{"n_layer": 10, "d_model": 128, "n_head": 4, "n_kv_head": 4, "head_dim": 32, "d_mlp": 768, "vocab_size": 1404, "activation": "squared_relu", "norm": "rmsnorm", "norm_place": "pre", "norm_eps": 1e-05, "positions": "rope", "rope_base": 21400.0, "rope_fraction": 0.5, "qk_norm": true, "attn_scale": 0.416, "bias": "none", "tie_embeddings": "early", "parallel_block": true, "extras": ["local attention windows", "gated attention", "capped logits"], "init": "normal", "init_std_qkv": 0.0623, "init_std_o": 0.0139, "init_std_up": 0.0623, "init_std_down": 0.00569, "optimizer": "muon_variant", "lr": 0.0132, "lr_mult_o": 1.53, "lr_mult_down": 2.0, "lr_head": 0.0155, "warmup_steps": 0, "schedule": "wsd", "decay_fraction": 0.753, "decay_shape": "sqrt", "final_lr_fraction": 0.02, "batch_tokens": [16384, 32768, 49152], "seq_len": 256, "doc_mask": true, "train_tokens": 150700000, "steps": 4788, "dataset": "wikipedia_en"}
Each number is 128 + 32 x the weight over its row's rms, rounded and kept within 0 to 255. Layers, rows and columns count from 0. Numbers have three digits each. The size before them is the row's rms in percent of the matrix's.

# layer 6 attention query, 128x128, rms 0.273, rows 47-63, columns 0-127
119:170180101088128131153111111110114116176182101080117164105132113128175175065138147139117163102122182127119167123071165129123144143061069113180175121131089164083156093096140126107147150123148156166117126171101091161142064184163143101124183104126119071120131116120152162139083105050154156147141103108130137075115126137113134102113132095061117102069145152132136136100094192147127129062063
092:178159089101142093172186120101135119132135127121158101178166157119104151091126090103143057106048065073088149148140195137146094145117124118079111078133106162111156118139149088090106103096070106115120136075188126089166122115121105113114165083112107171140156113108159077142072177120152137095115170150106110130083120140143069109150147085135137067111154113087109091176108159109109162063153
093:066147093150128125153134083133148119111120122120135111156149114125151141054104159090100165122044168081106111170107098141104100165153123088082131133149095102188100120166145106147097156120085091103155066165125144136060166124112104084117125137174120089131145081125156104119068082075139109116065144118095124146184142158193119096102187142179123131128094065188114147121140090133080126133189
091:114156142125129148087210171049139156133122073095114105185159142145163091152158141161160148100158142103093131096089125051133088081101125106100111106105158135094116120181165122082128106111094113175205088081100094071117098154144143139170122109077145132146195152130136138129117069168131048085144137149136119139107086141148145115151118138148162095097126168171128074122080102153101097090114
096:122124075148129065113127108107112152103098106165097168082193104171072133148150177176188177081110088075145105126149113103177129127177091137099179090146114122157160154154133052154115176092098091126122167135096135120146186163129166194161136154131119142145058100136087090120098155115076151179089135125125150080101094085147107076114104130161126133154119157141101109152092134108111147065143
095:130069049156097171196144103107134146163151151111151067106096047089142186127170146154104138168111128160123152095113140157176102167136117120136139170099139077152117140196125147111142122095163153146118168155072126141117120108112157221112132176123136180119141088139145079085085087072134124132119137126086136141142154127069113156072105068142129150146160135132054109104079109105130140142100
094:159172185129136091141118149070145128102157122111142149143134172113110150115091118109070134090060132185139101158174141160120131128164134124139091119154096132127071130126118167101131117097193093067110128146130131154092068153129169121090130157099119132157136147083127146146047118086177102163123092137200059102129116101100148072067106064141132167101117108189168154082075175118090155143103
096:108095165186125158088057129095134136075144148108159140127164136122118128095120098163131136109131123161143134092147090113163098170114138118143118101096127151146186122076124143122152161135081158148125129128132182053161147148141123125116082130134145120112140148092151087141087116160080118135101132140180134136171146170146166120126109165130138158096068112181150137187061145031074034103034
113:151126143145161183124162124058149107157175130166163122132149097116118172119124076094122128078076201131128117136063177189109131162106157085151150085135089142098120134157094141097191082168174156131147146069168130130127122189101154114125145137137127122105092131108102073125156108097202095155125037148160120112117135084146117155118114134120127104169228157107120162146147149167157148094120
094:167071125167164106127125056148168154129110151132083138108150081111212134152078135094105142079163127149146177166132170082086137050098162123139097131130220172114133171123150098194174113123118177096154137131132180125143068126120165110166105173114114162141126088168153127105193081124136110148132202130103154102056106126143177174135141122145166148132101109144114143117140120141146122132117
091:198156112155118141125122126097133127076108131141148200179132150104077080064100140127123138092154131125178153133188077089175118098130115178081132154188116152128132093146162153053086161157125117166150092106154163097140159156067184111113081116200109086162146153125143153125108140124096093126113098075121144139127128082131077153167112100078168099104085111084102099184107113094103169117127
088:080188150125102051074100143130178081136127117157111101130130131118166114119127203192140119147120183117135162108101120146108080123123132199122149109110131155106139110110135140154047106114152150191109143122121222131117045051109140124142135136146078168109116145121144114121137101153127174077140149132122134118161133091114083162118131087166146112178173139074129159161209116124163174129125
104:154134150105147100195096071160091121161153131089134146086098119127151101183103163095109141147164164102122100139142098143138170091133106168166207168112126109067061137066103121187104072048137153141094087119123151192205111177118109124133152124144168078145103140127092137141070121150135119137099147143153132118135143137169130151146098064074155144090139108159169146091136138102191131119101
095:108124191144164160124110148162142107145150140082130160116135151160125129141099153066084153114150252145120139127144110101168126131146076093120166156097149103146093072148113168132124133120201089132136128171124089144139115089119193108186125148179139137095090076113163130121181102108112129150137176120114097111106090107037123110155106167101173088132160174225110118149099098148114136136134
094:131027182112139126180125131041078099146149101161141129150133094072188116172132133104141108124157097139106149196101106114135130131094092140184123100104135116113110094132088163171080139172077101119138158140086082139120150194177150118121162135145164128096082142113134119171128144078119126140118125110131137189124181206152123106148147121133159128084098120103092113063173192078121154130113
103:148090159091135119129148099106113095167172123148131126139096117136067091116133087150118134166163140191088060131123136162092154136089085186122088108191170104101132127138123095212141149141111157128128105146136082189125105149117192204126148089247124149109118087124154148126155105137163088177130128110157141055157089151158109096148091158119167133127138120133067137144148117137086143106160
091:118045183144168136140135108109140125141103161093152066128085069114118118145114128151110151134123157132188103150151126122132139172108156106106130089118143154127114135085124148109157135155179070118159086122175165159166169157123190155146057175090165148201151100137128150086054106090109117106175144081159147076183176089148066152129096103130088121117145098119131130116066124105094091148073
# layer 6 attention key, 128x128, rms 0.273, rows 47-63, columns 0-127
098:143183152085068161111120143122130129098094127125066181133161099138158119156132138135143103113136120118158120183137113076145127146095145118100119094091142152085115129115042152165130118144119161122147106079183185107136076213114148113124154138099080130098153133096080187100140080121127076145155084140148098180084168125116098173141083147114161163159199150167150133149153138103118114204053
121:100078144160137180133115094147091157150119129101112067106124095083139121124050147150129174095199127184162124119138108136143127183104122111088123086127107127064159130156127198113170129158133153085173172101083125135106132154137168050119075130095109122099164133132164142123107087151161142140115093086148135083094072125093149135095103145115098163169154166186147160126104031121078090125125
106:118144123148109130149134099117139075143148121143112128180083183094131132116161168078174087096185122104128163125142139186089092141167163155185106110115158150133123146108103131118065145209160174149117167105122113139161194099116084107121149010136146132115147157139159212095089147152095184113101101138137126133119143138108106118180154175091156106135106141110180113092113152142149168125200
097:178109121098109164117164140186168124117130175110087158119050170081081141143123088148148087158142148137121141193137045145100143089112072124131212058119120166188150159093125146159131123101138075109151112096103130132143171125158128123102140162150116131107125129200173111097112193134094181119150090180139172113130160121135178159167159180111139101108145166142136150158162134126163174141100
094:207129114165120120107166107176102076087165155145162105105116147170143107053137123114123120142165116082153150085151127138124144128132105142104161174117153157122114161181127162104133099182119181155122115083140096134150191153121200136113138072144119124139161146143097104164055148125124177109162149082170106183205153164184097160101155133150094096098091133063134102105173122162084095144171
106:117215121114102127141119070105142088108140126143186118150155172167065102131176086096156096121143146157124083118075099139137133104113096132147093131072141127111096154061155161142121125147181151140169076168146118170150132108115165077138166081119112085138166111148136126179169207184080137109126160158160087114157161166175126181178121157114131079124146142125195129097140180162162135103107
087:108100105106157107162166044149160094099167113090135119159143150142138148141127100120099146098170092106089152094133158105112100083150088059102137056077158113097126096083156106109177158114119189114106105107141089119159088110066118094189168072124169135108111151152115183137148127163143156112167108130059084114105198100143183106079144113073153131155092150085104165127130118139114075143152
093:203147151114129128140160149129126129115115121122110130129108114126160178170153145099105121127143141203103133111159126099126226107123116156167076149146067155159112114116142100118118171157134136056145088146161161132125156099146131125093116108117126110100163143087122174115171075136225111041115086068097160143093161110174112155165096125174062117157172079078132116098150143134088156146177
097:074121138098099128121160119066157140148134172148138126111112143143158129116115181133136089185124177105149121179169129077153115105157144139093135122066198183099122145115150128135085136123108087083104095159188129212140103127114184190099171167121088163119128139059166130128102097200118118096132113098164177049167133142122086102105128149144119175119132121154129144132222145160135100148135
092:106136110163098135155109210100144089107111134117201127157139168144096191182099118102143090123147111134143108137106130132160103115164106127138115173114114132123112130099101116176113138142122082149133167061132121113097186146129110130133103160090016084075166147127213180178118108150121104117151136114136169105159101117211162112134124114139133110131139123164133117071153199194108126145058
113:127180054141039105142149142128129117135173127186125089115177118157180170101176108143122119157093095166077116154142138112040118110141074172117137098072098109150127176155098139130146100108109162062129117123071090135123119128123103154070164104120048141072142122176118119114116153167094134071133154116137135136144179115188163128137120171128069151087177137132120124156164156105092112139120
102:097102099104154176086131156117125142172163181152138147063081074136145102163164136156137122135132137119147117089114138209125140145133116132100050129114124150153059154187056092113111140115158145105177107100098131143140116179123141172116142188130090132125180110139126189157119125065101135174067065110137174127165179139137109089135123146114098071153126173112160134058177137158106091128106
094:117084096122109152136140098124113092081077118105150116141097173132137162122160065123109082060119091107127127138152138169154125125198145117076075171114144107138126080160137132121117105135105140119211184107145114177140116191091112161181125084124123125111109132135180092067163121124128170114109139160096135138155168148162164233131150140109217141137107132107167091148121145163112055171144
110:139145116164162197115122100130151156174190113176090144134126169103141161146136130132156140159138103154127140121065163138079122114118120147140127190126167119086082126118077096095135132145173159139167106149121117127051132073128111174160151072138160116161153155123077117119112083141182093140084049192165166187147161209141133103083151148115133190134105114112131156131107072124150194125149
101:138131116139117098112119086170165104135087117124129118074134128158132094114098147170132083119102148109064078107133117165128117137141096107113151120138096150064096133148069089183111072111112185148103100136108181162134116098122139136118057129129136119095123090173184135162136185128159142093102116171097102140135173084088115154191132151107090104140209125152144160140172199165189056181179
100:142091151125126149153135145095166136146106109137166164061177133152155188147150196138108170098106180151151146111135111085134134050085119110138115158094105103125122129098128119118167143139114158136173138132142133066110071177123110082084137149091113137117084164151131124195069116126085125060135147103132091094121129194162154173063132054178139110102168132189092113151091127116130152158060
101:159127165145132152133169098138143090178152057099119194082088155166140132143079134148127067139157121114139146084132098099172164100102167114147140094115110081150152100153074112197141103120116171094122143156112090156096146055139169089124183143156127166063182116060151163156150115124098117134132135155142099139143103149082122117166149130108088095104149085109115184100112212112132059093142
# layer 6 attention value, 128x128, rms 0.321, rows 32-40, columns 0-127
105:149132074096156109077149126138107118167149137142137122141085133163148175138107140136147080095112104158071101131149091095135090122109137058065121099160175103106177111123157085174135142142229125110236144140110079121161128110101133173114125139133132157078135106116132116158101159170180114139118100118098143170125113119173093090144107057155106109086048110153106169152152160180162098137155
104:127155083143114091081069153166127142118105106067094177084144112127074135136135150052090140100125132148155115098101129191125123112165158156204112199110132103138099090174162166181134126112073132181064110070102134116167086156164153125109147144116102139130116181107156061174119148095134141155072129132107155077150154126111137197135145110105098143187132136171130092136105122183153153132097
099:098148130138144096178126115077116162138128106050166072144119136125121134162159181141150091123143182169148155164163110144172114082086126082120123162111099166099147113147129178134135067145080108064126150122091103112104153105066147126080070078149071101103145161117127179114110127118147067122174119171093102086107158059119177118077152128164118123099133099084061101139152145146114184081112
095:108140156125159097091147122098113076139118099190168156148154091125087086098106143101157171167126119151185075172146132158112100152140094115152116241109072154130133092134158154126118080180182066145102111138114146116070134137115147085106103127099126150148158123145164079127127100104114172178088177180125116154148091150135150176180090168076118150124102147150168131193113161160167156150093
100:156180138133106103120098172166117149132146188072147124122181175147121053091127070069114211124148139145094174132092109137141115128113155103152095162063152114089121074063144125155106085112075145121064148153164120124121155128104159122079134141164126127086150182148167140109133122105131121149141105113090103090096180091126117133142178107104126121057156070165102077138090124134113055124116
101:094146149095085089096127152152130172067130107191160126092140067155142108169173164103153150085134140119105175150113170088102103124094135128089100103091161117123136190113085107153143155127169142080033091055144118132139134141136150123149073107124111115200118170133182137096089117116153151079206147168175064114106087141121106129128085128101095103100127135174156179117122135134102102099155
099:069129119082110189122097199177131065159117215099147160115137206111103079170180162123132154136119145139135090119127108052102074136157101110155151193111120117183095146174143131170163142100139138155119135137066185128091139163152112124145147110094156110119150135128051113082105201138138158133140132163102133129119109084130140104161128085107112086159117131137138064149122158101157163119104
109:131064143178113145109122083186143177150091105157166116171060104150125180114114109131137155092124108095121111108081089146157152129157163115183127099134118072115140150098155137072074121146074147131150129135151129137060138142162115104126140165101107169142131141065066134122189140070163099124112120066043133083134163108115117111142085132136146131082070086139118097128118158109224097133135
100:154160099132154122091120131166169085103077131133149182194129128172154155167129147094186122113141086068124091151083154080129178143111098125108124173148112159125115125122162110156114076060094149097144098128143139133137141133075127068147168139134120213182149080092070121065127170074145136146109150166108129106142125185163160174151137141162121116180124137124173139201116085178140115164160
# layer 6 attention output (transposed), 128x128, rms 0.449, rows 32-39, columns 0-127
103:119135127073164131118110119193158110069127147124147162111148050087178158146133149071115136125097163121092174149114146160127062160135057104123088122127190097151108128094095086138129117132111103132068112173156093232127111125118107143103147135173126150131167085113096160074147143107150089148131126204097131138190191115115094122169153146131163091110122070163103135155089110121141141140176
101:146196124154122191093090185140095121186098048123108136117120165133077134122031116126160147153057129161114104111073105048115132157121187077174161143154147139135089090148133151097144096133125086103116172114132152078091110115105153087120132174124112148179088182125085081127097145107109090162133094136119108149125107095131126122066103149119159171143163138146164113180142136114139177134114
095:156166185137100057117114113132149156092135166095106069141159108182185154148145202102133095136165119101160113114174125111121151133200147111127122142086138124088107142169151149113078128137078111093187108126104155134051103079034072146125145092116119145093119180113054165136103153152140144139116082120136103188099084159141124114150125120152181171087134141141112102105098135159116131136187
096:150133144108147093089081157165089153117159138127171176195149146089101162114120102187139143134168070137118148165153181105050201079104158120150113152145157142108119110132123109097096120135102121112109140148195100084153118130156145120132109154093156093164106112131167121153157162101115051185093127130126228114124104175159120144064084121138119117121163152063105113113084145176151179129092
103:126151087161064097122079142163091146137104047084130128099111129091079133166128136179076184116084163128176123087175148065172112141192084094110120165113065102126093125101088157087096137133146112093139161153149132138067139143095107077169158168144100181096096138155112098156163128085150175187108102109142141111134078120142112128097161094128188135113132100141175143102115158142166123144173
101:122201123073090095076112170168145149100135117078153143118134126126128132149122110175109156145076112134118104101119093134145187128188110148047143078134119100074099159112118075162177143147168145126123130128138076167134117139168148175125133100161119110154079134108073111138120159150143144109069152090166142114080192118180121153122104086086100123167132158100115112153110114105088068210049
094:093140102134101132148116124118144123226116147113069138145161127158113109144157167128150161172159062135089119123142111113129182124132098106115201143126173191176128118142137148126109162061174121067060135200170091152164136136160123124166146163114131155181108151168106099156169103148102113100137126151185149081190114134145112110104164145110164141164115146123150093098201072101109188153153
110:128059145169167205137180040128156132087126099123120101132124155162088187115110147150135153138119109139138104112149107136181095128184114134099121137136079146208149124119160147106099069115081059101101128080190109117113142113185156146201143152101124121171197118095131084110145128101195052156097144132104090115137147118125120138127130129159133120104121105121149150123125112195118125093188